python train.py --n_layer=15 --d_model=256 --n_head=2 --n_kv_head=2 --head_dim=128 --d_mlp=1024 --vocab_size=8192 --activation="gelu" --norm="layernorm" --norm_place="pre" --norm_eps=1e-05 --positions="learned+rope" --rope_base=10000.0 --rope_fraction=1.0 --qk_norm=false --attn_scale=0.0884 --bias="qkv" --tie_embeddings=true --parallel_block=false --init="trunc" --init_std_qkv=0.0312 --init_std_o=0.00572 --init_std_up=0.0312 --init_std_down=0.00572 --optimizer="soap_variant" --lr=0.00561 --beta1=0.95 --beta2=0.99 --weight_decay=0.091 --lr_head=0.012 --warmup_steps=200 --schedule="wsd" --decay_fraction=0.739 --decay_shape="linear" --final_lr_fraction=0.05 --batch_tokens=131072 --seq_len=1024 --doc_mask=true --train_tokens=536900000 --steps=4097 --dataset="wikipedia_en"
Each number is 128 + 32 x the weight over its row's rms, rounded and kept within 0 to 255. Layers, rows and columns count from 0. Numbers have three digits each. The size before them is the row's rms in percent of the matrix's.

# layer 12 MLP down (transposed), 1024x256, rms 0.159, rows 228-282, columns 0-127
113:126107162155136138115110077143138172170086152118147100166159159143149187113083124143171139161085085115129145129125128008080138161191162162132100113119159184128143151144090098166097114114226057184125171055170108091089130106209124161153086114133178130137100064113132117178152151179127159133095147159144085150130095128168158134080127105136141136114118140101130125147129168116108152160151
091:121145102162165143170108127115123160126087156138091164104096119151102106100107098138093131126133131089104084158125105102071176174122055187148119101189152136166135139093164113144096127195083160151134102113128089126088084119143123140132134177061148108082117079128105170156118192095180124172186136114122086082143127139092132108098092128138136146110124120087152117176120088149150163135168
091:126071155179192000151108143139131162134123119167144123109113179118104129143157115186114163106182150164130074098100153102073113120138165117145122160168153119119061142103146129097095126194127129053139172127179159136109130115134125125097144149128150071125149176155130128146147123103117156107124151108169125129108104129120145122124072162161130120109188130083140181111135116193155128083129
102:153091162153093182092109090142098188116155153123163098103133151158117118138145151118156116115181079116130145095141207123089121104160116092136044150083112118128119144109131184136115197158093161138165117135198100085174137108169139146066141088117157093093097132171131112106047126119111128146110115068138080066120108159160191114115128070074136125155117135113142126143131122109105118083155
098:169111121193127150111113116158106101099080062100161112138166086059149174102171117144123107211144124131135123073115126105140121122081098135110122117091163122113146102160143191100166103149113149099126147135084106167116124130192171098139116152156122121138071065088152111104153056138125122116119051096175100164148150106161151099097066121103178083103132149151160148113158176191106123140163
093:172113130089074115098161120155095148129119123180072098124107063097149140181158129087141065090109186066097096171088117134116139184182119144165129103103195141127147139113119117112158221175073128143077118112155143163126132122141073183131078112143091112119104049123175090178144195169190115168193145177102119122145115138136171115145125156225108127113170109113124131096097159107092131131090
099:107112088117153142149151095075102117130120150134146090131134092097131195114104136142121105127070101109149085103102148155164065123164124106121090107084138122152147110176161146155120163161092142148170115145181100103149180135125113099126133162111120142156070156063140123149097092122111152139157179098156110128102099097169219153129125159125129091158158166031113187150187174170197113110101
100:133128133068168139167119147107124098171118166156145115129118105089136204108138162193105157125194181105099157098118103073095068132165167140103101153194185200134122139121100124129118147128143128105119088135185117134173078167155104186102101174129121123161158130101123169132126091147179188135084130123107080103088121095145184104139131220115041137128165112137106133091141185143100133119114
099:156090104115153133129153141141129161094103156116077160158143105109153097124142148121167128211134132161081090143140155123153081139085110150148129132081138169119070158109168117081163075071126130123144139128126099118134141125128179101180042060175067119137094055171157107133112111116137061145184100108147162161131090132195133183085098144081130194091126146143140127132145096122160122138120
104:128148135123121092177156151098111074138135104105117118152145117089160154095188101158137158200086125097152128087092124068130116193131108175186075110157146084125110085141148093140089061207133114115129082194094110138117052122134168079122175115053124136209128142102163081171158145107168101139073182114169158135147097108111103148108101125111111153092103169135153155129073094138150176174104
114:151115110130136118108167098153090132075200126111188131118088154123144196116162094188133120119148148116086127159171120175109092069165132168139117128133122154123147119094144107166127169110129153152130129116138183112096076107125142100108111103096095164079158095142123136145079130128119131153180136116138115110152094174122121160170124167168191095144162113124160151091135136088175095053161
090:096100175139138110176162117091157105132147119079153139130154144106104171185160088164127184090147168103159142111125161180156081144168177057151122125122152139093138154148154101146150120112203085122129111181147098138113179083131171172163125143094160188077178110173138065180172172139133159094104160133097183163114076131111099142101156106127154171098169148089112084146166159129132135131099
090:116176156145112083104095099126135125141064194203136137119095101142173158109180089140142121087191110089073143136122173147065182135076142106179140146167099153170089142050115110135115109147119080211136146128124171110140126122159154135139123160106127174122146118115147132121125159126099127110103148092187130129141090104124128180079131161101141137063133077154186023136118174107109085095110
102:113083144131147081140092121089121139138132165153114137109085104126178197118136156087122180113153085123155203135152098103116164129215200100078107118212083062157130166171120131155142106125170091117157124170154099116137156130094173133149160094113125129136088096101112100098137104156147149088110144154119109146125034108193060158149167113120127148156161145096169077176129186134120143159131
102:104174135111145207127122137142153109095121126113110138126128180187128150100142081104125129063052146100090058106163137126115111129139116194196125103173050187075146158180077162181091138138077108127142065113176149153174103164183109143150212106101174154135156102104149094165129114096118140165094105143149190144107063153127151129118135167098169110052149127098111065099127101131111082111109
091:124113123152178192144108103087123103152105161069131120152096158143115098167130112132225172154200077117112171137159146166156098144152138127131101120110147107128132110119147148126083153120153144079086131142133120170154083192145140135114149116106144113156113157150102089122192069115115162161148127112146140172107172117155140122153149154136118129075213153084140122169190092141072106060087
087:126057138144110165110157133122124074149147163113146127123119112099123142109143078121155114111168088213126116104150120131112176138109109108136105140160108119046122146119106160132084146135157126140124181188147165175161165133097148148186093180125136141088137182124091158106161148182160145101146124183083104140147065192138184088081143118160154160162172172125091121161115127150135150074106
094:135155120094086127162127140164118148138117175107096094143144126098160052157152123160093081173098143157179145151134141098137155124184094140169161110139049110112141083133126138152075169136157122144148151107101202098111096137131149142153108113067174084157134097089115126115114106132135147217122129118157177198119080136034119156159071101131174174089119166070102156126148061149113118136134
109:190136103177153124175101159146092104132099123190134154151131092139143167105092111128127144111178129127133196208150133108156148221106165112158143118150183147103132138143167187136183116202132036159155115137099155124131152118146123108120115162113151185116086115149108105105128093137097073136149110104130171138166123177160131093141111167136161152098095102113172124080137094170165153113201
107:109128159127160184096141121113132156159086170063142127129160157146132076126116145183141140135104154075066145152122142113109134155146088123092127091138217117107096122142116131113161138089122106137148155149195135126144116160133149119128084153134097109119120154125130127149109192123059098183175072097175091165121189178154098102130135185141094137144183152142141175036124139109121087179122
089:094144119068041148166126159134110109159101120056113139190112131084167175140138140182148137145159159121184146183065119170157098163161144102114111113053150084104135056156140108136163144139115046123139128101113142069094145098106182150169122080159096153155110105102170126216101096155095195166113058110139150124153103114158087124135084105153165126116107147067122092078143080168113135165123
100:149080122186136228072164095071108125126080155092134094135082177166184127127111153133139128101151138109142144194145191150149120066095135126146132157110130140124095129079149128150153164114149117123130160070140159111109084129166091140097130168102169151089141167120133075093133141140140151147098086213145110094172167181133112116138107098025126144113159138161117112197191091092103076096103
092:082132104057065163146156113152122102107163174155106100056127124138092133128114136065157081112148138095139144183103168099088143181175057178106149088108107148127177083097079134089106127157120114144171172108137129142075102157128123177151129124117102083117139130124097146123153094118142117097151158127157093082143049180132103122075092191127140130123204074079119141150174129177120129192147
107:108161085184133112168119125132138079121126121118156069119128070131115143107131125154120159190082150133117084137086181120103078030094073196084078125219093097193112082162112109076195130163130097145184070103156118138098120133130095110096155142110176163138113088089207099120066093085117185085200115087103130098147201131119129106163106133130148112121128093137050124164116134146169124110141
099:072152116117107127154079163104196126109128183127182181115107122125136175128151141140132206121156097120103139146130163150145151083121172093184107209127069132079114181128160148098073076108086153150115185163144153107091162125123121138149087084106109119088054135181143134170145160130088131092176127151103117129087162142163113072102127116169099114104118070108125136141092106085166138210080
093:131132107128104112102157145150156148114132109070118094127163070129155094145152083163119115155119188132178159127104102100166133132225132119079131162126158089134049137178159146147143111095126103149109094104137123120077142152091125134112166103155150135058101139075147116132138150109135100136086118094116161096137232157113138147114106104101157143152112141073095137164188194124159125193158
123:156120181165142133127161129100201152109145079136045105142070106109148132035127143093179085082115110115106104168069134135138070180170119165075122158194170104106157129138147067112091144080063138143137188186134149131161113183121119088097120091116121097123112145108165147159163158120101101136140150158152112109081090093081159090160088116125178187113133111105179146182131153094126207159121
097:116103161114120111136133121145177150110110109197126152162137131112109191098147123141122149126156194155182184132135165120183071060177150125176116170150087119107153116133100171139101100043140125105051076173078148090183113117131145123132160100150145178097148122113131109159155137187172136168107127177153102063112197140142073103136132187178088111120097156112188134153099097149109137128082
091:147114113165091211083170170087178170106140095112111122140161147131100138139067112121087113061176130124116171181121083106155134127109129134064229148112116118129067130184127162139098140125037192078163080109087119134140139061103108111115144143110111108124164073124146131085140073125120094199113069112099052137147103080141107111137098120108098156158098092175104114134101112027118144135173
113:178131136100166134137165103127088134133096121129105124125196119090113122112098109134104111131130119071148104161131158070145149148194171094092156126131094132134104126140101106140059151200105107170116147101116129134079135194097176135127099158133173108070142098100129150132110173083127161147102086107141136106100131119142103155076113120117155084147089143134097138170097174115132108068157
100:135136126020111156147085091154160170100083133120126196146162098124175184127132132074139077119173190121123153218126080090132128182131126145133141126106135126106114121143112134116127175116199146110168148098153188052103110126101186137092213149115168099054117133117077140100158155079117103150044173162152121152082128157126115113140187167135144129147132150102154111135162044117122122113170
101:131125165148115135132165131098157185159162139113147176119146130182111116112123156078163156135122210125204147134113156122122088104107148108164111150120118124130103152122102208112054108152113148183172169204144117200157147155120085139141047105105110142132116116146136120152090085140103102139114081101176160140136176118127096127141054143104133107137172143159130136091199181154138190101127
092:142114160151136213193097100115158073126100131176107110096160165159133080132084121190092138142169108113109153174171157110065072131123122130126088144133130115106105060153156157137117155110107138100096084079107094104118136164145153130115161069059143187137154120153078089090105116135115125121058089148111111087103205126116091118195073154072155138081098126196128076183123172052111138202150
099:117088099154094094107128150074128168162128092053162116134131085169099164133125161176200125103089153120144109116064191135161107156176150137095126137111095153118118111084145192185138138084141121099126176128167111165136150083118083158127134162154124137153059133126132154184057130133122167109113124108148134138168126168151109166116092136146145167119147100157125141093171071124101130124123
097:089142142155130060138108158106114090163095111068140139124205133135181146148100166122138084106126099092203075134140089200135135108084145148176121113119088056135200159100112093137107167160120107121103131087157117131072207104169075150080106117179131132162162107145118113139075091109096136107148109099100167142120125117176137151132176138123107135144120127126118122132181142133096120118090
104:166049132091151139134088136138102130138127141127138078178145079158107128111083123140151139071139147136105078205157117143120091099129077133101103163120165162203164102152164165130132106146104134177119073116099169142083106090124125072127126122134075161090134090077154098118135137075092101183101084150150147134086095073109110133113135130126124074143126135059188204138134140176104153131212
102:100112143132166105141189153100147151140143149128084119154130109110125125128158110120135152079100094116132179140145134098083091161161144138164184136097108144090170174122147092125104104199117147168146060132131153111171112113178112127076124120103148149176185151094085111114157157142137107101102087134141079148168153076126141174135134192144147206157162091090062099098116143110101121182111
109:152086085130123095133178145107203178132162162113169088157093128098099175114102156153116081108178191083091131166183129141097118142102098114139166103140100151155119132117122146136165116106130182106160147166099115114201117105109083141112084147120119123127137061125143130133137155171121154130144075149145185120113078105178104111085111125106111103205015125110128121180073162111108122130130
102:099115181117136112115141133146171096074138144120076165146203175104133119124159083124083124096157106176148098112140114192161105132143113145145096109136132100083076114132142242100159139155141124105097146131136152167157193106099138069152085135129132171109105199145138156119158104139146132160157178159113116142136164137138169128120126125096154069045145133131159128131085131132123124104134
094:139097085084158123138136093095151234160158090112158165166133152173125144145145111130163149066137063178129098148220130122179098128097109104127104160148076164091057084094117198119136089153105100124118124085201138113172175126118171139085145123131132085133080162172152129056137107124142120130149094159158095093093119147184180160141124087091123130088156085188137120107176073150139124129152
103:095137115116130098149106128089136164149127161132130134089135093105198165114039132187128170138109180129120089150161112093127099102076109108117093125128135104213109164126147135130099120162087062108108122149103127122160150161158111069114123183087101200106119069158142107114133126093161141149104113151166152115127145101148087077108089127134139167131144136187118136100101133113154168099109
101:123100114130122107135166135104110120142079154106112142078193133138131161121143129156124096058187155137136101121064133097087092155096106117125126146039066118163132139103119107146110165162090142071158085151103145075146162074144116094074127119154164145136115156155122081087089083154121141189172101130078143154133234129135102178135200143145210117145162155110050120168129095140153121157167
092:072166119109199121233143112138107187119115112142105159155162140144128122090188158125130162127164105102178171118111125137159141099118115152131197116168147139117118083108152101159128132161085118132130120041123109112053130127150109125110085133132081140180152105147141128164132183145142132201122131047166115114136097120137105160183113126083124100121148144152120106141106142161171131162132
119:123106119144156115111138127134087137140108144088108145115196110126150089069136143146144156160114176140196080161073122173161103122173136126125146071104203127178183182087105104126091137105111128108124115191120184102152093109139120115119128102077114092106176106161167109123096136094116131157063136119092131084081088104128091140120148157171140032124079084107124148134143142219069111076103
089:090146106127094128156089126145162160130118202102165132153181102109139101150116082131130137165145094143082111099147122147088148110191119156113099101145164120184172109102178137114185139151089123160134106087123122150088054127108105094135093088114159097072052179147114139101119111237117118147128134126112120126106092135168120156120120180140082103136139124104210119105124128176146118078140
104:137161162139105116129162143142109111109054155149083169121069082177169120080127158145202091134145175140142151189102172152152075159154090184099135149114086162104168154103134110129137136105089134194179141189164109113158135162095107137126072117107124169105157125061135137127112110051164105115153123148155093114112113160107114087145104165163183146131141105137056120102150134182212104132123
116:121129148139184096109070183122122093143072139114145157137136157131164150097154169099074142120182178154166097084108100186121156138114108135079075089081106098097118101164128108099137149149113086151150116111158111181117151131054078144111114107135117084143221071157099192130086082129143085195096094142156084173104118100150102161087156112101131175089112138131148107097104094141155152122193
110:108121081137128127162124090175096122119133141124086173137125202185143088079160145134109167222146138069070151113135137112163074111153165092125151120080108103167171143141086139088109166125114123142112170083098076109139165118151137103104114177095202143109203118096099138135154167125079118088075141100140129105147191132175127106162137117064147060119167114125187106157117157158149136113136
098:093129062092110144096104089099120117166152138092121151155090117160156160155102147098177136156143167222094162085153155106129125117066176142147091104137064123119085169151106182151136112100129077120154143094102150149157174193159119158144158167132192154071120139139133089134134139086115136099152114120114124122141231121112089163140102153090190115147139131151202084118102137170061135099104
092:110187117139175145105154097097150143103138191079161162107135110158190159192128086057138103059108163122108126165142153105131118132166106140135097141106142142117170173170112175084130201107142142128119118060133170083134072164120106067148139093122087110102110147155131119097122091085105096132173148149100126104096099112143151136091144195103118036167126077124094082120149100152091103116188
098:146092149146152158121118126105119153087138091132098097167181154109146098136182117135132133104131179126145149126159134121157142168144144142109123141130144137101103142166096117141137103148148155194129172070117101125150070117139163088157106046162204099128107158131153151106136139129131116120070086136153086107128054141120136132157124122095123108097064139113080103145107152169134184171102
090:133136167166121133112107179183118121096084170157166157150204142125155115122134149169146075092210075120137138155125131099131148158099102129131172128170132126124194074100148141122087161136072112135153124117084132123156102104154129135138099120097167104157152105099102174133092114130110116159112093157096105117113098080094152122097138175174124121157104094188084167141120083157172193056175
094:128144126098123205156116136109113159126028137150179164118127069146121142077102165164142103103099136143148092139134108124140132151135082107164112154153072125154138109079153115136132171119096125177089123213106178063184082091130158127124152092031114164081091118099178190141097097104144079101130182112149104032113023104161177142092100097168097093106148122120138093120109149094104137146159
106:137096086080099138160077168114185043153133128139077129118103141146124108137140155199138154177118157141124199134187124154143073109100163188111125153119130112087148137144101162157120106089063153181084101160167112106198162100143140102159191147145148144154106158156190097074176104166084133125094077130113141089198122095129101146087138148126141140063083148123119122118125149115212099162181
107:109159121099118194147162124128160138165173141176197132127112118155144170096145139110108094133132164159118097121118145155166131135119104109124135159132134154116135109134104132146097083104142093140096154110156105112090119117121168199118171125109144135162122026161149116120130140119157127140032134097177164172115142092172152076157140116121115094106060175097117098161104182136096158177114
# layer 12 MLP up, 1024x256, rms 0.144, rows 229-282, columns 0-127
096:127103175099079135179126136155137120185115067140156155151177128165153156217107142090176148097083124080114129119086200123187106095149115158133137132114114168108122120105100149139176111106122101107136115140120194111136142170063143121107131128147113165082114170138128082114155129114108114135078139123078164115132134143156093107105147194138105114129131174079137082112138153120113170123120
097:109145088108158108102068113138116211130126072142130118147093123074189137168081131121148117091089137106143180134149148175174162147123154130126171136154173152089169169156089157157115118119114132119152142099095126163131150102124092121181132076145105150105136089121107105166125082080122062197144177178154160164046080092181177105110155146164119086117081182180092190136141130145155111162104
102:120161111113162087195168103145133081158099088081104113143162124092132180202081138059164115152137107105126139132096085120169132193079172169108191141166114102096134097178145112115112149106179094151075106142088121133138063121120081109139150177145128185086128108085117140120143097162115081091149140197177073119122143144092121155200112183137142070144138080138109072111123144125120115170138
103:111089121097117125145141112142124077169148131136074152141110200149164204122192157153109128132153079120120082137125140165137080148119132102173151151132172122114106125126182146135068126102161163084132081132117130170099092118156147110136172098091112171194161192130059141110121157106158091148112180098129094088154150089165128174118155113170123120135105111098126145085110144074138121117148
095:141100120140160141096062089113150134097116189150086156095157139154104133151096120156150136178167072167108112098132143149109173133119120126145151099171172111077038157113131163149123170100169105132120106207126155154162101135140189052174077136159149156128129141160118142113107116127159135120118186155117108156130108167118138117131167126177109131087139094153149148119152103110076105088155
098:138107186142057180117135170128118170189126085108147118120088142071134105164126154076180125151159149137088111118084059101094187159089113096123132212150088177133117091152119135139165179128183156137122136104138108154116159103079153143102101130154115127157147123144025141142111194132184186139108097127168075160071161127165127100210122136116207114086173112134158146142129118135129136119123
098:140121145157133099133058110135127088132093114129124150144193148103112126141165205122108118158115140119131058147105094158126098116140164073104169143150132130162143043146166090153107127128172175174057147147134076173102123119140151128112149109174143116163123091125085097157104139115088098149132047099118135109147120151127156131161082118168109069076173138120149176087128164135103187176098
092:096095161148102132103127143131152125195121107137072136107114075071093145161138182119177041140162113115035165103109146181139115143106107086066177117157104146133115149146175150129144131106110081116091089106118113137106083174146108133058153157140141139125093147126108164077164090099029171085174150128093147114133156056126112115106125135155104181139136168124129152128115156156095128173160
096:093089129117087096122118141122099155143204143119151210103162143118077186119174112136147123131093072094130174070136136113091132130125134129166136138190080081088180151159068133093092154113151137062148182145165113102160109175166080112141115141132160171096122114129064120115086107114168122094182154154164119167082125130131169160125159182136120123122086087116138094118135083112156082131188
107:130148075161143147103102131118094142134095124108129137098123183110095113133171169119180080183138094150108107145132067103087134129127085121052128090133173090169101082051135138166110113166098141127113119135126143106093161132148124125169161133139133191134110127112176027062134066104131158142149106165113118090131181172149093107119129099091138178113080141116139160087117145113109164155119
099:114103112169114155144141114171137161166155174093102091118146119149133109199109126163105131135068152094118148145147108144180106163111093124105144181094189127092101102109129060173091135149117154115082150084175145115074109132112126110191084152099124151131080135139095127197095160160122113144131147144155054136141088098166124136121183171133119159110124171099134118168142078094111117103190
098:104081129162146094148140116111094180114138082116183188141129150086138194104116115138135149154071096133145157162107141154133144176124034110139157129127110107115185086133122169103097192075063125091187095127214101144153115177112145179185182164146125145140102118167106142105123111128129058131075188092076044150097107139120141155114134131102167104092062158118136130125130121119106164176070
103:138137082134117120144157164136105089120153124076098142107179120158081178131160120150148150112090157126125090152089159144066149130064033158142115139186094128089085100144149123115150148158087080131115154117126130149163088140106088150156145212165126060138170043132076098148074080162122144117159103116109131127059143108140104125112154178138137160073094109062144146115142094080151112098180
103:174125123196122167101138110105151071155168068143157119083102127154127197140102130101180086107135122078159197146091114157129095171092067109130148164133133152128174133087086128153140119144051130123137132112128144027162099179064118105185146173159144141135149143122118104117163134090173099066173131164132184106087109131150114196146163076069118118123118122090115156078130099124147104074091
095:114101134105115132154143129074143115153111114154121156091127129160113125094127136128131119141107134117091101121052127109134111147134157115130070223083123131161084165143132092140035104185126163149117098188183083082139153074063169118137128125116111138136121130168125159140140137148211134127111165124160118097118142173158154154092128136071127174165116109129158193121166159061138166156096
094:112141099145108152112159092124134182155126090162125145187148137176202202169123147082090151160067150071135115177157124138119058115141087066168108089102130146141161135155123117137125190145118169121098086073087104130096057098185141078085158146052086160169083086151133149151137131119111070185137153093163115158135073069103089130207124165125134112117076150110098154153161155130105129118134
102:150138120091155114125134138095149124134134057180125075096130176053150168171131113112139146141146102107110115184145209112081153095168103131078191131157128135144151129096067149155153131132118063102125132145144094163097073097210138153105143117126129139122113131119080076153175151108108085108124122091154138122065153114097159061102152087147092160200060151126094158103171079190058173118103
106:138142144115151108095150107084105065122122130084138143180142085140127128173126099163095150132072081131172149130131125088142060186034136163064134157178120148117071118119129077137160085154131123208134096175192187149119116117127157100108084104151133101131157180153128094085189115166125153119130100137126086147153142141102170189142116144158152156139092102157136123122064161147104123100120
103:115145119074081124140123139162154117129128080121114085144148157199126150072078155136184092091173164159113119119127123154133183124154127112151146110092181074095144116108119127153151050102073138157140127124149174149097150152167147085162117133109153101109150153165126138100157132139154156057086092162106128114089151168117184128112131105117165101164143138115058074166170157140055120125089
095:080107132125138103122156052153082120107167156116115155172138142162101152092053101095107071147137049135065143169137130141127132066077092235127132127118145113125137145121165103140132139106111157125174133088132135137147073156176129096140145148124125113147144153097097126148147147153098101117122166142127099137070113085092128160075175157127142095156150041068167103185137141082137135075126
105:178108112139072072156165137105130134094178094119106192138180137053074127135147148140073129102084153187141115090076167080086140096121093091152158134133173116087102119146126116078133108146080085103091112123190148124061186076123095109171112103140106204078097081108137177122100139121127113141112126198151139115049149108108156116132163191143188108221103183091102143039087152123123160104207
091:163126111155163156109128131083125097165089179099167120223136175136131114135118095173123160201112116162088139117129075133131147096102149072152082138174149109104110145165157127148121128127171119122107103205155102065148133069098151102103160125111176126082074090116131127080086163123101085178088141138131138144149110105110139155168136112164147077133063145164169097099064156127085105065104
104:139103154097201132160152147061057162094151123092100146139154158132153113154140140132116109184104218112175094052107113094127108139122150142111107184119124131146157134178055120121117154122130144152164102142144080161147124105124129104105063122112111195141143134149176143114120076112146137106111097136165145139117122091132139166101127146117116128113137107075113143200097119105112091166138
101:110090091164109241086130106107138186113138177045114130128120129122190142152159167127104148152106117149160127093125112084160115097164115162127115138135093126146114063151100114144128152149115112123083095110165103127126097146102140169101167150150177130101153167083161049202128091132130160119133121139199055070138151109136134076161182177097093163130111108114112075127135166143128216109104
099:144109106138113107137062139113144075157128130138115154120073125129125165120101163042117114078108079116077110141116119168147163174073119120193153094131047182111137117097140100136089127167150177105186157136133142131118104128168161072114132074128138138156113141117117147102105074124123153039161102112127116156144164157100122117163102167149114087105175142143070143125102073180123135144115
101:176114138123142121084206123175090092107137142080099117209106135148141140078085098135164125104115091134140153123144109137165131119114135186170127123210136105143111104127164114138164110128129118135115112150166156111123068094127085111118184109217115122108159133115110123117211140156094134103145129075122167123081067084112138121128146154097187114166118181144139136158158148178074168158123
092:111111112142136142135111143101142097106115061133158160129155151099103152156153168093151148118083035103086117132170128180099119119064094137115114084120136153139096120100139106161118170113130126153167106130155100171092162105091115134182129201100138139160085155167137161162123156121076064134189155087119107183126097113096139172135089145070187115109124075146087110154143128149057134097089
093:121122105065097181168076102177143093147148108126157154124180098115093189166108128094141168094131165148103073034138128096113144088113123140175103132090171138157145110058127146166112116086161098117068176131153191193154120161145130143157139142187129150138142146161151095159108158173129109129079179092117092125162151103075127115120121128106183142094137104137116155138106089191137079161175
108:112115144075156091127133113107141104050180121092149175087124153151137179096129066171046179184117134134110109130097109151173161154105114130110133118162123130109159169137088097228097129182095155109047115142161183135161166128193113174133152121187099152112072103104076113112136092179138156118168107146089162112121125112142084148059141146138100129120146128144135114093139079059103127142193
102:075113179152145081082165107080107150128108152063183123093101121159130141112129115156117157165126137208145126065176212113118161156100145155111087115119093117107157136144169031171156099152065076159130098134210111142120111109125109151104139122117152127111128082147084166179110159195099124103160138191132113129126129129088133127150135058171081086140111115111100139122110112065154164170186
100:126142147107165131115144129111151126087126145164105183105115170088105111116128092098121129145143066122067097128139119131188152078122175159076065181119149145117125197130161111170084134147105141152102106153143101110116087139109097161064126166143130148114111126179170158121087151082133133145140141180127170133080117126141137157140126116177131110191111182092105089169120165130096071198159
098:158129143092145195147125156167113116077132151124138088088102115136093114111165100066125127091131155083097128104106156149153169101021102123122158080108165146154098147147100084105108110127105082144140126108187132170085141096094099170160076113170132082160159129109181059168156127115156098137157116133104109120084164164038141106138195166119173159139132115121156163120087154176136128136110
105:089078118137108134083139116069148117126103136095109082095165100149113100140104079094159086177154130086168134137126077127125145140077104160160090112173127192160172063162159130138108149153128200052153153149158117112158064050084125119165115151137141069032167119107087135145115172209144122136113107128135174130120149053075114117121144142156147105171106177143119144131135148182121146111162
092:120109142145121151106126139102124173093108105117095150156075081116119094113126091131137128146125117131074199118128155094150136131140119084099109137115177162116102074200168108097192115126139114094181194183128154087115092165101142075140135135115169143053092131134119102098098168088174160138124133148158136129110126100122171110068094115102135144140139134161164144119107128103138112191162
100:148145095123121117110112150222135124102069094120171096223125082133089096108108078175110092045099118085113116058077149127122174165075122131105137101179106170121135179134163143132128163094031199089162128086133141119104163170110128157117108163152093140163113111177123072159121107167140143108126134173102128083132118096146149139119188168145149168146168150135156120161163161123122157162193
106:124142134150154120203134134145105190191132128129153137092157130071122101152091077097181131102091149069123123139104140101144104125146125089118118176186128108157166158091153066112091147207167106123120114150112140127155160123100118121079079203110108102122167160128133131137113131090170136176113168083205129172086123108106115090105129133105177136094086188158116151129136128118066132096178
104:118077152113190093129129173123129219129034121104107152097109088137110157156125115155085075096166119084167047100166148195093186145124114140127097112138074143067169128141084136144114150119131174113174131160110072106133083141123100165142121127157101174131216143166137121111132137115066108159172159151154108123101085116117125126065144135153086106150091104121126165134115130070186117112087
102:151107124118089063072114175113132141142116098130153136147138177132149105128116113173089134092119204107178108070086074178148098118070186131108101167081088144148155116134125063132076099150165149153156153185125160120149190141132153098113123073128172118139141121136130104118173131120047103126150131123096158180121117142102107162154158175103146098158167104094203128165117183093165128135136
093:110170146150098156097144124096104069082114159150097083032151090093173085078107107157069138170147096111154123119140176145081160143168127110066171118085137149093119120159106087155114153081068139113137144159118144078089089112137113121165122147145140142128122099112124126145144181124100122059089182106085119146163109123114137098126144146147143093128136175076162104152084151153097146115025
096:129090148102154099096146128128155120110096106113129134109087110153108081128071121095150130148144113161123054144181132145133091120117166165110113117180070114107139141147151135123108094165132115131165085132172137218102150182120138208135129144176094157095132168130092152079130191138160210097216111167115189143120144132083112210093177103173112115126132154120125125115137167103081072119117
102:129140139106082167110106105199066133143097112150123169115123118120126095120113109136145119108156120114121108143131150098141133171119159078220148105126113146074095098192156119125043147138060113081148121205164175139121078118084141143094164132154108143158202122112076072147132185123153170161137082139114136163148137142094147092086083096155131088150065122147123114060117158132133180131128
092:108079193084092106063138110122158077108128127123171089132113143124142123143107101129159127103107120132183149112099158130110144113143137103118108185101158121169121135167149136157143139127125144187220211162119143174136109071103126137190151108086133081077110153145125135161107108125167056067116128170123230109111070168146138124089121212148118180110153200155213097121135148155112124096118
118:105138102166058128130127117137121173160158152141136123135154067072117071150094061142087148167110137179179091087081126140101100083133129083017162161133179103140156170123062076102119152147070098091138123127175160082147134124129091144118087169103167145141085170124133142090117116078136147158118090172144120136125138107178132074098157175118119094081111088118099180106146160137147170062194
099:117106139107112161151158177084152139092110108120063117173085148122125169155116092107139165133103132100066132133156087142169101123128148125083121105108114088122002125066074137133140032143143157115141134122167225149107139122084071108121088128152114110126115100108176132126113108143104134098101065096176189101116124128127094094185154127077110190158180111116084155158086161099114101100149
094:071083094136146202094134121107159122095174071128129105148185166105152151134100136134084157144114083143163085091133092165079153088155184173173151089127151083090091141126125134096142173148146135074117089041063156134106076085128143123126203122142142135164109138150132113152168210182081136148102100151115119167132110104158134158167164132103138119150079127138196159129077157104048110149144
106:147153048118126135155086155137138138149120096149203056126179093126091139167094138105197083152136122092068143083097133143093188139159106170069141137124140052087156076068182122163120128120163112140157145121164107141114120161133115157155104109148115134144165175134119103136143057170128083099087121139101124100086147148129165102124171134100112143129119095091127116122089172116123140087111
109:145082121134104091105091168090190123122155146115093116129148123176103070125174146109123156158100186118082104089102148065143120162174082164146177128135073121144130114081113113129139148201061114167111112117140166141111131156120095098184097130116119161121141113156107151154160094102122127119158153155158087118125153103126128151122145117084157101035170126128135114155173091092068111089176
097:150151097117139201127129153105153122171110154141185104110094142099151069142093170108155101116134161097086059109156043158129228151109152134145134137144148110145129161133128101106112120134093140127189104128113150150112086107107138119102137121110124141105127112082106128168132129089151120223155153142178063109093094088110115113118146128057117166152145136126136125112177131101135149137123
100:181128087177082113165149145140133100212116125119121112186069122120082094118090127151090131113164136135093091124124131070156190111065123150109100074162139100110160155084145083047110132152184108101144143093091173118172165086061077115100098109148131146173150113149091153172152144147147153154044173116097158093176122127151155125146155125153089181092107175132132102154139141114166144128169
102:100113111138171109096114165123114122196075145131140159071119112159122104144118091101131153107143105116165160149101129151094131201174166106131118109202103117115123100147094112108077180134111112221175146072163083118091086196165131138107113153106161071094089154100180120124143149091139111084111071189117111115155144162162099106115140102144079105169073124090074175131103119150122141153127
097:075102149124126124112118114178151108116118137093079058145127140087098127121173150157134140148098157188124162143136171186211141093183141136123137113119105107103098187160108161173116115094107163131114233157140173092147154141084128123121108136166077148135094154130128073130095134094107082131156109185140151155175137122178118069108172120095151100132163143151139096106137155141076166139085
097:117133120131129147117080142122182101133136118070142134186142117171143151122126143117155114150112161134086129151059096166159149134106110137147079122117144193100149068122160160154120183115070132099088075117096169166144117153165075104155118112136177146157110054163115127180155156160129108086133099149127167144141061091150119132131183128107194143138140078085149062191177142098131125113123
104:122170160131117058140143098143156118113097131134119081188126132103199129167168060107130172115135119109144119141190098157138147081107130085114140130138171136144084103106164109096103149198148095177174130153201129148162145099165131213102160190106148146211123163142077130167153121133095099141118109147161187091115116141144095143156187108192088131199114135138144055160105091137103159128128
102:131124130162134150121163150076138099126096188148108091123131131104160127078114178122146081114098095153210124151118079152216139150093145105137120155209132112162159099092148127121132121132083166128163175127098117135097114104144150137156193099146099127130156071163092092119185139115092092041083135126116118159120135107105193110133121124160081146129153148090161133111161171197151098144090